Weights of a small transformer language model: MLP 512 SwiGLU, 121M tokens.
Each number is 500 + 25 x the weight over its row's rms, rounded and kept within 0 to 999. Layers, rows and columns count from 0. Numbers have three digits each. The size before them is the row's rms in percent of the matrix's.

# layer 2 attention query, 256x224, rms 0.0884, rows 0-24,64-88,128-152,192-216, columns 0-111
071:484541476530482493492527486523484481514522499503554510503471517485480455493460487533520463488500472474506474524495512520498484538493522471494511466513521475544489529500485485508511503494524534486484537501481493502516514539456477521518515487512476533530543465499519544489498514578517517517513459485487497495467451590549499461466511541473
087:458517512490505510488517510492484516538489507499450468494476480515469467490483487501516507508515530434520509531499465487512430501483479495466523517529464503508470492470496519526491500520475534472501531486488524522511547541525494507524513491498495487501512505480490506474432531518507525504519489505529478503491528517509460504471524464485
084:527536530544524499526495499488491470523539494495526483440454547468521481502463502518514459482470517434520514507521497497521468515485491523472464492524498523486454475518510510501497488488533494485461551487460503463512533536495475524513517482497459481496544480465492526488490492543454495473548483484497497518508497521510461486453531525512
083:507518539499527520489515502480491450523535486467434468488483517520524463508461477480493476468519506458499527512511487517486465534508523507455502540516487487496479543506507502531525504492511520511450514483430496466502520495515487489540491476472508507486530482471524514502458544524499513513529521500540447493483519515527439463478509467493
085:488509527536527499491519515503451496552527519492473489447472525476518479500490491523490480521485485471539527511541462527499452515478507501493498486538485519523460486519520498505515470513524521509481568459441511508505553512499487490508509492507481490488542465468478503520487487532458498498547484485508487515528545512504459508448540532501
070:525518487481496508506526458525547502466468481473500514496509549508452508505507503514449487518514522560470498472480523507506530499513419489530477486498521488477503514504488485463508491472513513548533477538524450473519473476520476531489508498533469494519501493522538495528529472501492464549506524528476507455518509483522531537477524569511
070:526528496517472455494519469520549494486498495488596521521487525438524513508511528525498452544496505564500537465498508475500502510524502518515489467453543475491506459529494490494531512494505516520509543521562490508493508473458500549487524496511514515493481495526484488538525494494490497478488472496471536486535478509517529535503468530527
100:504535513556495502508495509474472507498504501516496496455454522486511438500454513513527480464469515472539486484484505546512453538495498521510464510534498490476438488562484490521498448494521506470481529470466524441488562508474471514498532480526527497484509482502500499502503528532461520475523501496501485522469512562487457495477547508491
081:502500473508484479509476501523473471534530497481507509497511457524479484465524517516518524459495466458485451545510497499511489455483482477499535476497530524530504508436481538494510508506520537477518505511544493521521505528512549466518511488466527491505507508515510485509507498489510515516490490464496477496456504510484511458490459476482
092:484519510529489513513489495508438468512502516493458468517510449542483495496476488499524476474503497453530499522525466496510480491517545507472486519515496518522500532483513509507479494530512515469474502472471512514463540527516512495552509473475523513473489492459536513489450499480505520489510491496554481563475549498496507460509536463439
089:523516513531487480481488524478463498480522507526521450461495530491500481543471498533542471461485525469522498520522506538513460514488535505512491491511492484511428521537542499542529471501481505486480530446464507474506557543491506491523519485519495492488522498482496554502474501503465505477555488498526477518484507532474478526482544539522
081:486474504484583521499487501494496520504465522549455483469501512507523536520486473496518514532529552524508481476465499533512475521527486518513500536542445491479496516524522511516510504506475471483506500463469538487446520461514497512510515484564478483517481514477492501493468512512470505525518545534503462524472526506467499478522558507477
085:512493527479537497470504528481555499511502499516529474486485542475532487516458499521522474513463574490515543492489503528513499537487482533483495497519505510504490499538508509484502498494492469531509505528475484469490506474454444506481494498499487515520490502501486494503548491495472515471522504524477516472489458512514484499473530548517
086:494499529567498466510468513496458522534544523503481511469515503515498468498483506510474516477516500453513494525482481482489459493496482535488485504548527485484492498459490491504514486510541522490485521501482519480528528560479552462546528544478508507512508496500472488510489520508498490485521484471569511487467540489467483470450487483468
073:502510459473522497484540505448553508534484475443507506535508487529503496492515527508485506495535472506485477474473510512523502494500450473519526538507475502496527528498493504493455537508490508510535453506492524508508450491518497489445445508507525476539512476534475484510517479536528487554517507503522499472514497479525517486524471506462
073:483487471514484468518503493506535465514490499465531556530509482517494487504534483445492526495491491516497501483477506476496501521478514487507479498500508474462508460481439526494480529510477512535532497524555497549499457487517494502475477512466549534514527484534539480522520493529532490505491507492476493497535478491554496434532479466457
083:475533447524480507487489468502546458487476480476513547550501505502455527492509492509443519485501464558479523482480495479497509491488500490524500496428497548494516544503497484515475530509511507505484507476523458464511463485487471528471479516486544497492484503565499497534506483479514459524479500513488533495508487486522513509505493529471
082:483494523525453492492518527481480477462484508513532471474474534465527490488514467510495494489502535540493503480523506496472498518476527514510507476497532504540480526512504508501540497489493516532467557493540454476492533441531467531515506497512524523433498499506547478515489483476478528511484469492525494502523471481473485461507480503556
076:470482521504462462505521489500514503475487492459500540559499495530491542504519533527492504487509488578465501463494515490509536500456461510506465472498488518465503496468488492517480482546479502507560510496474459532498481517516496491473490489488498500508474508531501488496550493491453490488458488528520526479531479450502521504551446478462
076:525456505528461483474500521525471505481511481479453441500504513513530470507524499493509495495504506489481528511505498519446486501498502511498498486523523498532514502514539512491529468525506477539483501536522485501515471493515513464535519493497498516526539504478541463478478498484477558495509500486532475479478490513505522446507498444497
081:510511529461564516510534521503516532501476495514519530490488522489530540494508467531528512511511503505501489524486490530523505469494479487482498546511481496481490498511515510496460503489502520471531431492467512522492514504501503502498511520526490452487495517489457496475528503528493489553508522522504524510515517496515502561509486518522
083:510531469525512483480540495497548500519475477467518541520514485512505515489537502512477504471491463526457494502466493499491545465504450498501509515496486490475484509484494486494440517504510480548518456529520490488507450479512486472448502506506511478544517489566477498529548513535532496551500522495533524485530514498545514505519475473494
074:526481478472547485517513486511544536540492537514484510492505460522510540472499481448523528518504512492513504475472474491508506469518499524510516506483487474461545535485510495484456492515475508468485455470493503492493479488498480539510503513494512507499481509527468508479552485514531496498469517520482505495484503507542508513489506470522
075:494485546485494520499510477486512496481484509518511469527465498475511546518522508524471503527535497550481514472481483509502567497508517472467516527496496514455531507483492479511480478496499503520473505472551440516468477451499507520500509507501495468499495542490494494498492507450525499494502518532473528492568450463508513541483490505528
094:508519460500522518489522477500505553526450481497480521506480496494513528499538475502512525520503453530472490507497501492500544475506520473524496508486489500505491482495513511505436473500458496501533453526481491513508459520504488477454506498527463464511494464539483500501552525505508484515505514533539509492527522480500515501486469489473
047:480500521489471507516492486477479511479515499483470510530493524528532489443490514465538492464519509493492488500468490473548518509515461486523477502509476531505501512482520504505529478507516476504453456548489491488489493503552482442519518519494460483539464479561517505505501508493521493506529502480509480531465465520529471492512517512486
055:493530484555503471495496505499476539530551469524496473529482458472467499532515509544515526484474475553470511489511490470531579487487508523539514524495519510559530480521496497463497509506500523517482461518490531505530482510487502494517488483469474541482486524533470515464559502484546478478502485474481497501500504496518542500543437515494
054:521498506500471498527503494508450516473499484514528519510533435467490493517510540496524499505483476521474513519475500462481517464496473506493554486538503520521500504432531456497465491512537520475515482534514494545479468513538500485493469482537508518519506483517541490486468492483488513553508477532526463508453538513533522435518515490493
059:442456485504466482530505491501468564477456501512524522541493506487523475517510531540512512478518485465511476535483524481512520474484506479540551488489464501505498565499497484503450496515469469487510495494514522518487491480479493469488469503567529511487488488498474525471505491499467500459512527513521479487459489533466511491490496470463
065:502524446504461483512500476520457517508503460541523474528490466493489539489469493522508514471494474532459530470518520483509563476510491474476511504475495508491514524452528512496455500508498517509532496500512527521500453502495508448500447526506492499487467496494516526482518502457516500493476480526512457458472519514517543441539508461455
052:488461428467494485515480484514490522524493501524498509519539482523486532515503486463477538476519543496533476521487511529471518544505519570475477518464518486451509538511480504515506522519490469489458509430493558513488511511485506514522495488529524497476540483521472555476475462551503502506452463508523528485511478457474486470501507471438
047:530543526502536483505531474470452505488523503519475544495472494483488488473487476493534533523530517506537537493497479497560470514511517464511519525485500521551464509497475500516451481489484513467501510456499503487472501517510574539483477520516515468509525488499545482470475500486524521485475512503504498514511519524483451505517545535489
064:495481513478500450518521501470486489520485506499454505533503498524500509476503479487477497454503470521460479484506508489485508534538468479494500515492487485502520520491494469528472490511513486461507457504536486529471470520485507485528449469472552516519442491525506514475540496460523487502496487519541488508512509489478531445521527430465
054:472516502524513518464495518489530508520462496482501493493504500471514524491490503451550497555496501522493545494538493521489455495503501512493500494477492559452460467507536518429553496513473496474501495482509509500533486472507433524536520497504498511492458523518495517500483528489525440504502513522469536507514492484517513535527545548536
060:498537501502496507496520454479473505483521483475522480499474538507488467495511510513483478513483494508491482450485487522493505582475470464539509465482470470464457463532489516466494481540523494502504510511512505472461460507520453510485511492542550482549506494546494501496559516466516468469493521493483467485503509538553547507483500497491
063:524530473502501467476514498481489487545490472519458510502509470522498510512523503553494522514511466480513474466498484470502522476484458452470511475499474531513506485478523475506518521504503535474540462498498480523520459495493518468501485497510541460514516502550496491493496515488503459511483512494482458516471462477543485467514486483512
052:498471484442475514477491496506453516491515530487539449555491475511492478475483545424461482513499487483452515503517499494495536522505506517500477540453517459508501487527493486490486510516502471498469500519540473494487458503528469552519498526479549501458487538492536469440493537488535478481444487510486498491478475512490516498500465463478
059:466528498547487492539507501513469528522550494510494502522545463502504456506506469505505480490510496497530478540525496485515483469580508525486567529537564487538517553457475497502491485499506502470487485488524514506585529508481488490473465524462498514516521471480513498496496504514459503527439490483524476522485555512492520505509513474517
059:502500454435483535516500497526534554508500478532498461541511494529444500520505485463512516480468476518474511502484527492494485464454491509477498518485472534494515481484529466503455513502505514432522510485472495500524486540474472497505457522508467546495466491518474500440488520501508433503491514482473490479517476493492532468506501489522
069:466419530479484494509478498489519461483505548494517469505465560523485497494543485475467505498513498513472516493505482504521500486456522495475471480464516467522530517550496488511509546501502493495431502497528474488475510496530464496548536501510461485501479547478510505519497508506498552514529485480450538491507442494472527502474490543498
062:527477547531484516502507488515527411458500488494535508491513491440463475524488487494477481545517504547516545483490515531533500507534532498498479493471524473490456481523510512491529478484475487520486514486502470480482513527519488503489486500499475489507526521493535460507548527506482525513508491498474574464521499489515526520496523504542
056:495474507543487476503480471506525479478514531497567494474469534480511518522526482480498494507516483517516541514508484535495492479484551468470450476503458479479546518514459505524511513484501473537464477506503505492492527473532533480505537471499478482487509568467505479519506522499484538555472490506497536473541451454508513500449443543523
070:490487520540536489458518510472484485504496456499505546445533472470562547483520515529505527504487510482518525540508533502519491523514509485473497526520523513506463548453480554518460473510500491502555481512488506501509483524486520485463515467456516475526507487510554498509488501520495522537501512510526509498470542508498476508520492487525
064:510437531506493480511513532438489489467484549521544497483454507490507465501485494504462522460484527507484561500494523524499549509508494501449487525516500460489502505494481512502452525523548485531460508489529512473508518548489490484517503515481489515499531512488527488521469522513475536532507502486510508470511505499479525474461493524510
062:489524511523517497532504511468470489497457439509518531470536482465514527514511504549518506520525514541527489532504534500535492518529494493495471518475523526523491510446518530504488455496512528506534487500524521481501487519487493489495492485482549468524516459523548493533516520508457487545502492457482499505484546522512497483504535505492
070:484499486511498506506485509534494516550550565531512490522481497549472443480486497496505507453498502513460495487480456485500516503514497520500509480523495447503498504545500467474537518490521524497485519486471496487486487502498474494515466525482515507475459475485431517455480518471522457468494467514513489501498469502482522501482466507473
072:472470583505449496504460471502514455480506568500531478498461531494495476524501507481495520486503468520481523479519496502504542486490517504474460477494507487486540466533471492533519533527509508522441523514532487482509506498534481534566527530476485521482464511497488457472465506503492515482500497507491526490503459467476538487484458499515
061:520546468481534504502537501525507553527536458515531476486505522486490471494521460515498478506517517465486489507495483518502446505498517559510538448516494470482440515534510489484521472476528547503512524478460495492500520474490479509468499512505496531485492539490472549494521486525486470478496475521540482511494516517506480543471512510497
064:493502552488498491489538500507515548464491541529515502468484516516472475483467514459495526502506524505507503544504492498521503478501488516487496468512458447516533531480489471566478495497514493505512460480515497552524535517475530484475518542500500510486522498464557524470504515515521484522494508496454494468493547560507550507481489458498
074:501460529477447513510481484502516477473528572492500509495470517503477498509470503481465542447503444523467517487524497492450548479516517511523446446518484498530520482525450457489519541511476501518497535466554475537494483532534499533536517537467512513489503512497467481531461498489521513477490482515484488493546452501468523459500460476508
058:482477476512508521480469538464469512500504469504561503505495539516512467480483514557529467486512531486507476499519547483576467516489490490514473463520510514531481479497488465514471491501473511502518539498510524539541495502501500490522502509483519492467448512477470546457518468477471524472495480462489499496466444497450492491512471506482
059:463552483490499512485530532450456505491543468517535522503476507500470486497474540532467535542493463547495478524514508543504538459469459539524524512445503525481458521522492492480497482485464541513499453474494481527477513499517461478540510526500484476485440505544528513511510481489477514496486475481501485451479479527482434520552501498508
067:500440443506499485492483535471480496476554480535543505472495539512478474524425515503512485511478492489458483490514503489539507499464473493506495497469535518524530486525486488492474502511507495496473509523494517497481523536516481486522498485468517503527452470504494475479532465493524548512485507498504545504489483564461517478517481493518
062:490484484456500501523501526458476512475500455498537486533490500505481500541472485520434510509487519475510518536471532520505509512446478520490510508499489487482514561493481433530476486479543488535515513501491523526467493497499501441531530532486527504532522495528498489463483506528493534479491504501520501506482512522457484559492471472440
060:463518473510499502498540529498495530489513499465538534507520489511501494527491487489502493529458491485482501531524505540489544438434461523495479546535494497487547525467543455516498514489496505545476516481521492517492489506488481459518463506483496501481487476556473493524542459476514483501499524476512497506513512502493480536519531462485
055:531485533491455516487504458532530527513493534524472489504511496481508557491485506470509497512517457538530504485479488522473468482545534492499525491485514456517491485481508472523491505482538502510501485510509481478470492492497527488472545480520498519490517509530506515534466516480514480498487503498520507510510508491517509558462499516500
052:500516491445461558502480446547509514528485482492475512531527507507526471481522521469515484485490494515499506499502446500512456536533544532483498504477503514482470487498493507524468458517512470474496525537520535500540532549495495524428520493482512546522529462496476450537435503499497503491485503532508537501456497520484496508517472519533
071:493468481536470462502504536477461497456484460486530498486443492543457450500455530504496516499498496492515505484529508511535552509490465497526490497476503494528515537496473421500494487486483510484470516505488521472494490499511478493518472474490539507507508505518483517460551493477438507467491535487499503507472494545511468469491474483488
061:457502510531477494484494533451422518464529457497502504502492486481516452522491554492558498478514520512466520498497470513495501474490494493525551502503484490541501518507485553505536480500508469521531512475500524522519519555485547491481491526510450474504501487469432453508501469523533458476503460520537506507498510478521489481482525529510
070:454533495538503511507500553451483545504500460528563461494524538493500504513494486502499511495446508500507477514520536491516517510476470490507505508482482472497503498485501446531496541510509523481499461542492535498501546452524482461529494501470500475513486507500550519482511515520482513480521528516500481527520500499460463465513495456463
055:463495481555485466500487503465422483493455487509524507493492489498510520532514500542489461470493494514493554477501500530533520500496463489489529536452530520516484494486477489520523482496514457510496493508492493493492506504481521475532534518480509448529450541501464446488451472519521486480510540515514483522476424523475509461522486471470
062:534467551533495475503489504445511507450464496514499443507514521492514531496488506467469513536483525526498486484510524523519499482509532480511518519472477486487507450509497440480510502507510486538509449544540457491454493501509490516539519489503514501488494537505534489513479489492481554524470520494449515505523515462460516463523491472508
058:511458485456520438533467499497552544515535469523534527528531512569517500457516523503469503506499551511490473469460512466551499506516492493441520524506514521456465516479487500460502456498516466500497509524506527485472490522479483509459539492510525531487454464544520467500463490500495520501463472526503530486481489470486501457479481520470
067:479462483526479505519525517510448528510515484468513474512478485492483533500480506575511524482483530484484510515518469519482510480438508479480534523503525528540531572497509491510500503516537517531495505491508518454527507521507493446485444484477467510494505480495489521486553468508496504493470490462542539500560486520478487479538517492457
060:542473492486484488485467475513492486463517502479463510540516493531480517509480473500502475548521503452509533505481538529508485495529505483480473526495500488518565494490552514520511512491506500513469517464491458458519499533455526490471468511550472455496495527497508535495480510547520465479499504474476503496491527491525528497494490539535
066:514499564491491507507456481515461519474483532505555522496459502492478518471501511493495522466487520520518524448505482478530471527461544569514461479524491507519489525514480508453521509512541495488472568498549490492504503532483532550520506515500546535475528490499485500511500537517471495505476478523484474521492512487504491486492501503497
065:507500465510481530476509469532526447519514490503487531499493478469487564481507506457529507494539466501501517483441502471495471500479497489475458522530528506493468442466531543497505500533479506480524541501495495486487515479512506516470459503517481497495550477526451488554507490507527492517524500490500464486446510526554523532482486503495
064:513466532501498490481467514481531472494477532547478492476479471508537482512519508478506477476477505551503483465470502498542527494450476526460536462515509507460459478514452531511483499519554498470507528533545511528464488481510477531523530514486546532503466510495510428536443499505510532523524501509464512510520484476514509493495496458484
059:508490514512461545487473489539498498452514509481496533473487496501453530494504497473509492515478477503522476492511485498542496481508492520497495477504514480498510485538530502470495518534555486462525517493504491546490464482541523534529520514503512546471549473545514452474492517489490426507501493527509467473464504492502548512465440534495
068:491447525504514483515471495496470511495487485530509457474501514475513468523470494523474483454514500510497458489491475495537525460501504521501499487511484535503499523492485486508495492487530474525541503549494525493514486510510453488515512523513493518518487480496457465517516482495481481506500479467525476517499489518489444455505500473448
062:533497489493523499474512538478510485518516471491466509511522471485519509520523476487524487542524494499529495501489556477470526461550499476465534487529494467509515516519526508514522507499499498542502465479484468501510520485482580491522499489490497455454486531460552521511498534484503443562474518482483530471489495460539484558478478524552
058:483455484554529472503497466551507518500479483519501545514511506496457490527525499534516511522530457496515517535466520511504497493547505552491452544551485471518506455504505516479493505511503486528500530523512485504513492546445543511504485490571479478485499438512542569508506514483494463502479512510514483490463539465517527529455534525494
084:522532479509538532501502460542529547543516542489516499488494506475536478487489497428532505524470497503483474529492459501486465492543526500494503492500480475485499450483485491452493532531497525498427474472496488487528522501480504532475484456518513514475497492514543526480508483470501500498482511474507516478523481477488522545471492491532
075:530523498497474506489502478530537475501491503480487452536489506507588498508506499463480483471523494537465483488480513477510540505535507480455535541536519502479481483494467517465500520499456497515514527528563513498546491518520506509464485520512508514508482510486520502529473500515508500508506434513492544491547498511483499527470501507515
068:518517535526534525494535522530499498528502521513439520509516486471484502447507507476516485532477469501501504508463524517495503462561549510528493524502482445507513496490507501484487500507445501495542476517489414540509475503492487472501532458556501474491519466498512520495558534516533460494463507508494484481488509476493493540490504522540
062:484493555528527508505481509515529517503464483504468475512514524493476464524510512444564487503536449520511509529481477489500491461525513459483484495516553479508462549466455478526506511511521508532481506474498466517562488518510533536461469497529522499523476492547518522495477501522521511538500476494511516480507486521508474500517515496515
066:488497559515512492515520548522463460476519500554454503506474498525527473532504484465527520496466519477489481500470486521462499525510546505529507489471508511459458466475462561483521507480517510498512479501490511482543484522490522535462497498502499511503507491514515486464497528479502509482479492528550477517502459510519495509528499486537
071:509473523479478527527524495529518474498460500500519511481577513486476539515491493477484497494498507526491493514532474488516526496522493499519477499475529515523507520515523468519476514519466498542476469502515491506447533486490515506483493510499471508481478462463495536501440462523474475515496481483456554483536522485508498512480483536507
064:498507512520507502530479495530492525529500507568483462504481480527496504499483477482505531462452474487491440524501484529487448466508528517483493460518560516471456496475467524509485516493522494510480489479515448456497511492516472505476519500476521490494516478528520536493510528510502493516483496480510529535514491511488524537514499513494
066:481465535537494518530488464508508473498537491479483536511509510477453544495494511519537485507471511483499491476526500504516476467502521506507486485480525495473477467515491525461499527507473482566479494523524533489472489468495541504485533546533534496548490530486504502509461485489505537482482459521497519501509476476540466487529520495515
065:499501524471447505500505481450491497509478485463488484455481516518528489497481535490472465527489457495501521525528542527545500510498459490499474475504504542514522498551523475503494477516473475523489460532459496483509510475512495514477523458459463470536496489517493464521485494462451498482480526486466497536522530472478527480496486481555
070:440502505504495531477520485479542563507527493481513489506543538495464508503528515509454504499526511538463540528503488504497488493501487505499490484514468492531551488547506467509475514522484487515485513551541506511463501493483470487525513473508494476479499477509520473558491492508493483502520488523486522483540536502464508521490480511496
070:506506487520537496519514492530504506520521525493439492492481503471516498503516505483511499489512523520496469453502457505437477466501496469473538510493527471463483470456509522512474511497525499505514504447490491509473546499520470501481483538496492540504543505491495502455538497469507510502496483527510510483497462506504473506514502467494
060:512488500474488460428499532509505528478495506505484495487441510514519462481518536493511529441515559490520490518517549509533522563479523478504512449500485466505515480478501482515529512500506504508518531475501503488488559481489496496475455469551485502452519480514484497477537510498507506457467506485497489510502487476522514498464448479516
070:504504490493503522529541498513500457504534517537522522474497481489534533507479481508514487501506482501533534453528480485515523486536537484503481500465493486502453457476506502481526494522470519546498487519483525470480518455531516514487474454525484523453487521466558516523502479534506476493481493493503493495518511467532537536520529508486
073:524508483486482495549555473549487489543515536506452468479522496492512535513479507430505531444531522524517476497526498504494529486537519513505511499479537494479481477530499531462506492495510520548489489504471518492484529527512490501447498498482489575499491477486480470476499464505495494510481447497528523468509485535521519558499485484490
079:512514554500503494472490494448485537511468472519488491462510513499502500522463496529518493511471536516544493472498507461537485502496527528502494503505531484470483539446499501519462480503446503500527505473499512473500510534453539535484510540498502523559511494462518506516538547489499466513494519513516506478482501535526471514535517492454
062:489478462508527511466477510520521542530500491536487487504540493499497509506494479504499480531509504485459488460506505476476495504528481522479528518529563497508534474518489498464476519470517482507500469552494499541475459499515483478489527528457497481514456478540512543493455477525535501487487495511494482487511492532527497504523528500490
061:510523496464539512532467505478533480503494540509474440520457501488521487490543499482507485436512572513492473454495534505505497506490512487537522515513485494484552482500511532458438537510479475528459537499523504520479531506475480483496526479455510498532533499489490530503505487465503503527513500494458524507512484481511480508478504486515
085:495499499481503476457434526441514512466452473525494489496501481497499530494491475516476512525493526518515538553486531467508487517462529525498490501517495498492542523471497490539491481502542497452527504433478471482532515504492547525490473480513491487489514488498516519515500537475479472490465519499495444511469522518493495475527520521487
074:456514476516555498500483495486530510530514451485496531530508496499502517472515510513485513547506488494460498532497496511437492529482502479484488511505467500514517532457485511528514487439481527488531493517498493443495443478526485507528502506501498473455539540475508545516507519484455505515534494470494453549476466487477502475489482509496
065:460517512498466524488469519490447504489467484506536571528486496475520513487531494506503547517505474504462518515524532529490513495475505485505507496531509466490487473491539492558493503512487527472542503469460486470507494491533488459513502501476470473449526494501528515506416509514471504488510485483505483538474539492462511497463473504536
071:528487487552471545506550506553481478511478501481568528514518500491492468498497505466552472498504488493501527507493464529461508515529518500546548474478534497493453496511502496472524512463473476546485518508475511470508475550496472486492520509478530478481503509568485546502481487497487515515522493504521555471472506486471489495508540497519
084:482518494554524524463448508459478492495456453493504555514536548499519520450522502508494552533488449480468491513514513518485511466474459457476454509473464515525497500503527522558500520497515522478487485513491480490492483460502497486590510479483510439477478520483516506496481481507483473526547534501487503520482495452502505481492506498508
071:512515434488488485516516472579498501513489496491479469525466509502513476499508461442538464449541473454506479495486481514514538537532509468529541520491525509488522500517517504475518529496480501524505490540495484515509473508514498487481494500478529551503530479528486534527497495533497511480515452492470538509497465539501484499513527489486
065:512492539500509463517477539437487531488493495523473471504507499505499535513478479537486497496489505514501544526491549511483457499477484548482468466488480515456492539496515510508469486541535512469514498512496520503505509497462526508533500482454524523509472518466509483477510520501510471540507511464469453487492525477515489508511508500507
083:470485498507542475477404534481502550478483481509458494489508503492485504464502517537459501531470515510486523531495517502499495518451493495488472479510428525495531476484506524567485482530511488490525482494497479519498500486483495522485507493520505498491482521509506509495474537462483469490493492507452452512478504509463522491485490511460
068:518509553465524504487492494476519519521521486491483490456496531513499516464502456522510528558464486504491490499477505501483500464511478488478482520504450497491498490491497498458499478492527507496478436513516490485476483497484490505523532519472474444489501524457518517505478506497519500532512539491549531534502542450478497522495500535528
066:441467515516488479472468542440500545522488487508506511504529529468491529481530504527509516486463466514472467513527545528507542470460494470448457494504478489504487476481515487499488459529512473522492511487550493519537486501490513479528491508485535478496450535493527471472491492451539519483484514471506525522527497469470492520506506495521
094:499520532526505502470464526446489515519506442520488534511530514488524510476520494503492519538505456510508483551500531525547499489483489480498473501487503529490499469508488512559478462521492511471502457497505497498454499492535511478504531505515487457509532502489530509500497500502509469525498524529506457521488557494466508483506488493513
# layer 2 attention key, 64x224, rms 0.083, rows 0-24, columns 0-111
036:546490490501521488503531522494459498507526460529491482510468487532505535532518499526463486484532502481535535502538500494502458443484538483528522530503518484472537549504507506541518487494489507440519490517505479515508514502502497452491487500502525498514485493485521512474550509457512503472487516481530497461492527462477463530523448490470
046:511473535557472523513493487521542517512523525510594511484507530494507512485503481496454452508511484474485556500504491489521532495515483504531492499473523512519501510484551498490524505502496496513475480510541459441505497483539503541488531503486474508514459488505528459555487482509497476547524433532523547549522484478500533478460519533519
034:512511464498528473473500486483543533501492462526492463510480504478489505545554480548554507523517482473512524510518541510485495506517583506508514533465462506464513506502489525488512498510508544526539487487521508521500507507530498479510521499495510535526475508519524502449503524468514502509483516462537528517524467507511498511544486513473
050:507513504535501520509516427530552506522475505508541459477519514482470497541509515498505494526528491459478526513541467490518518511552492497592503504462498539518501460493526489471532510485530500502489461489536489477513483519527541569462494507488434494534512490474544472550510511519507489502521490513517544527504452474497506496484497509529
044:469502508529499493506513473509528480492482527511532462486505551497491452525542508489490503524508499488457497524482498483511510539531503501520533504503486514518510467463494500487499505490488477489501463473516471447468463486521474579495530503483483498515485500497509490483479538531516504528476467541526539524503432529525516519485500501518
035:508520490512532499529522491525521463478524522485479485523501467469492466499501521496495530507480500488518503510530483456513474482456509487506520495522481476496493476552550512479527512541504479451497534516491476490508524555477496521481470468484493471476552502477509482485521522499542516483526526480507482513480457534528527505508479497480
042:515473483501529505480520528506478494523452443520466523500474465515509496504512508551504515507507525500527468459473536511497483448504479473488498535496495528468535518507498502517519485499492502504521461513480515536486476507492480421536512501501530512503482470507493539483497489459492504525511521481522529468481543431466488539528465487465
048:513487500524467523517522470550553471516500521509542444472551509472524545531520475508487498525480495460471550518509503476505487502495495525546521476476512494525491462468526510470520508538507512503489500527520470464502496515548545532498478485488438503514490528469559467519512455498488467483504480496501514534532484452544504489508483526501
039:525508508501476506472481509516502541481467511531488489493504496538515525564491460530479492509520520535537528464497501529508551497480528495506485504510494522485478456501490495498493506472505509517531468468485503551448504500519495509490539524533569503523498492538431517483461511486499492529460497506532471491490498487507486473522504523530
046:470502532510465530518457491518532505513507497493535464468511497526519466505506490475456474470508497466499500497506505529468522506482461469504501508491513518513501431486465512493519498485486504510472473457505519484475489498520497525518529558498478489516530511522503480502495495535477518523498445528508511456477430502501504467506486461521
049:479503517509500527519489455511557504510488517479508478520501521451489464484548496471509484558523505467484524559538502469480511528491498521491497493453531520524512492504473486462488492524502521484464483503575466477455525515513510539487503507487485503487480532488542465526523483495509459487470504499457506541548481513520492468495502510542
046:515512516506477493520505502482542491516497500451512512507521504484502462523518547499553528470480483479499512549488535506468519508546517533490461499485540499526514472484541511477493484466489498512529495521496514479510522526512508519484427469486489524497489497485491509474448502493458475455476528457506506515537515583536536544466504482509
046:557479467464479504491521485494522439475462483465496496493491495498474518517528549495519552536518475469511546496488476475516501476486526509523509502504469524490498499501533491520520503516517497541506527522521481511550495513525519511478482468514447480493471506451528501519509496472512462479500538487489510551528514495504531499479464506489
045:491519528537515546505470472506502537481497545507567481499513481501520474516535467512464477508523478517520526495518492498520500501477467516564549472478495545529474449513518504508492501487509463509488468455497458488478508498532478559489552528501509496540557493483468489540527473539481509529488483473502501504485439517483513506515500505485
043:505507517514493503471539499520489489512525564522448518511466509505498508491460475510502492460465511541539494503495500512505471513520472523527470522542477471482490521540515516517519527497500472527576517505495528496526511450474479458509521491529523516500489469463415512451489512455564473535493492545519509466466524489481508521491461476491
043:540465537473449502499479512515465529480454480546477469501486486516497441519500483506492492494541521532490462480477508506504532511444502480473574516514469555482511506500464502484504538500465520523515467506510505532512529476533502470500557534523512532471452488474452497487474462505511542548498507517516499493507485541498494510516506524504
043:482513523490506459520508514534519511496512533492462484486490509514451514478476478505504470468522502521537506488541520500423491508523455479464504519527465455495489501554496509508516549498499497483499468517541513558446530489468468465504496497498544462491479529468463485453498517485548505497511525561473526508483514500491494439469482496523
050:476484515474491497546511461483544541501495462468481541562523504473477484506521529489512513522510495457472519518481503485492507494517519492436465512454482489520513510485502478486513507512471523539492461515531501487496510514496546481522471506509458478503479527516528510506506490493513474472473523469462499526526492510503478518489445494515
046:502516501473524473489488503502447493484507498521483462496505478511463473500474448535481498550520520518512468491517473484491496494473481440507541507533462513485502514550443495448536543476532511512487482522536490521480511491457496490521545511533553451454473520464488512483447508499557506525505481548497518553491515498499470474519497519538
048:453503502519492494550454495485475467485482444489488524509493498481470498516534507498489539520536469476463495528513505482497537478455527486451486491472493537547472528511462461489508484472490521500469470509509500470491500508529485512515504522490460513509518527486554518547481499579506517485495507518503511518548465518479483483536497536518
045:522509471519511484467546496474530536544522541515481509495485492515496491523505519488546475514462532514570510497500493502489478496516531546508505484526523472466488468523559506521501493502502475508519495511473520483562477507508475489490483489505518525524567483540458501465525494499494477514453515493522453466461522497502519480460503524486
055:520512517504509492482577520505503499478521573528491492496468507522467490490454468515494481486493525523555479450508490497479458502506465485550526511542495477484482485561509526494518508525493467489532519496481488523470536517480487482494530495509546512490505478469434467465485498479536506506529489528500478465486512511485523467491504495487
056:497479447540490494475427498485483512513464439506483499505481469507537526498518513519495525484480503506464473500486498524549521527514526531487497521487503522513507509475527499550455420486515471501513521508487512487504459487512479496497504488512491494516475488508509506510523473498465506505491507493492511509485501441505510530510457512437
048:546489494498496507454471477509477534547511495460474468518494520545496486488454454519542499519486546478532497462472510501489501535528558492540485512524521516501516475550472518501522538476488505564495482474489513547524527469512470463514465504520541509514502521502473526491549503496492492511431480552515528505430523514504494494499493500489
063:538502487535529483467545514465482484471493519514479534495466519482484518517516466520489488505509526511484468503555522481521512518508493480503542517524478537487499522570538470523441481499535491493475531533480493495546540499507498466500508506506513514454472493458483479494463471510495518503531510473481480483528545485489509495469475510495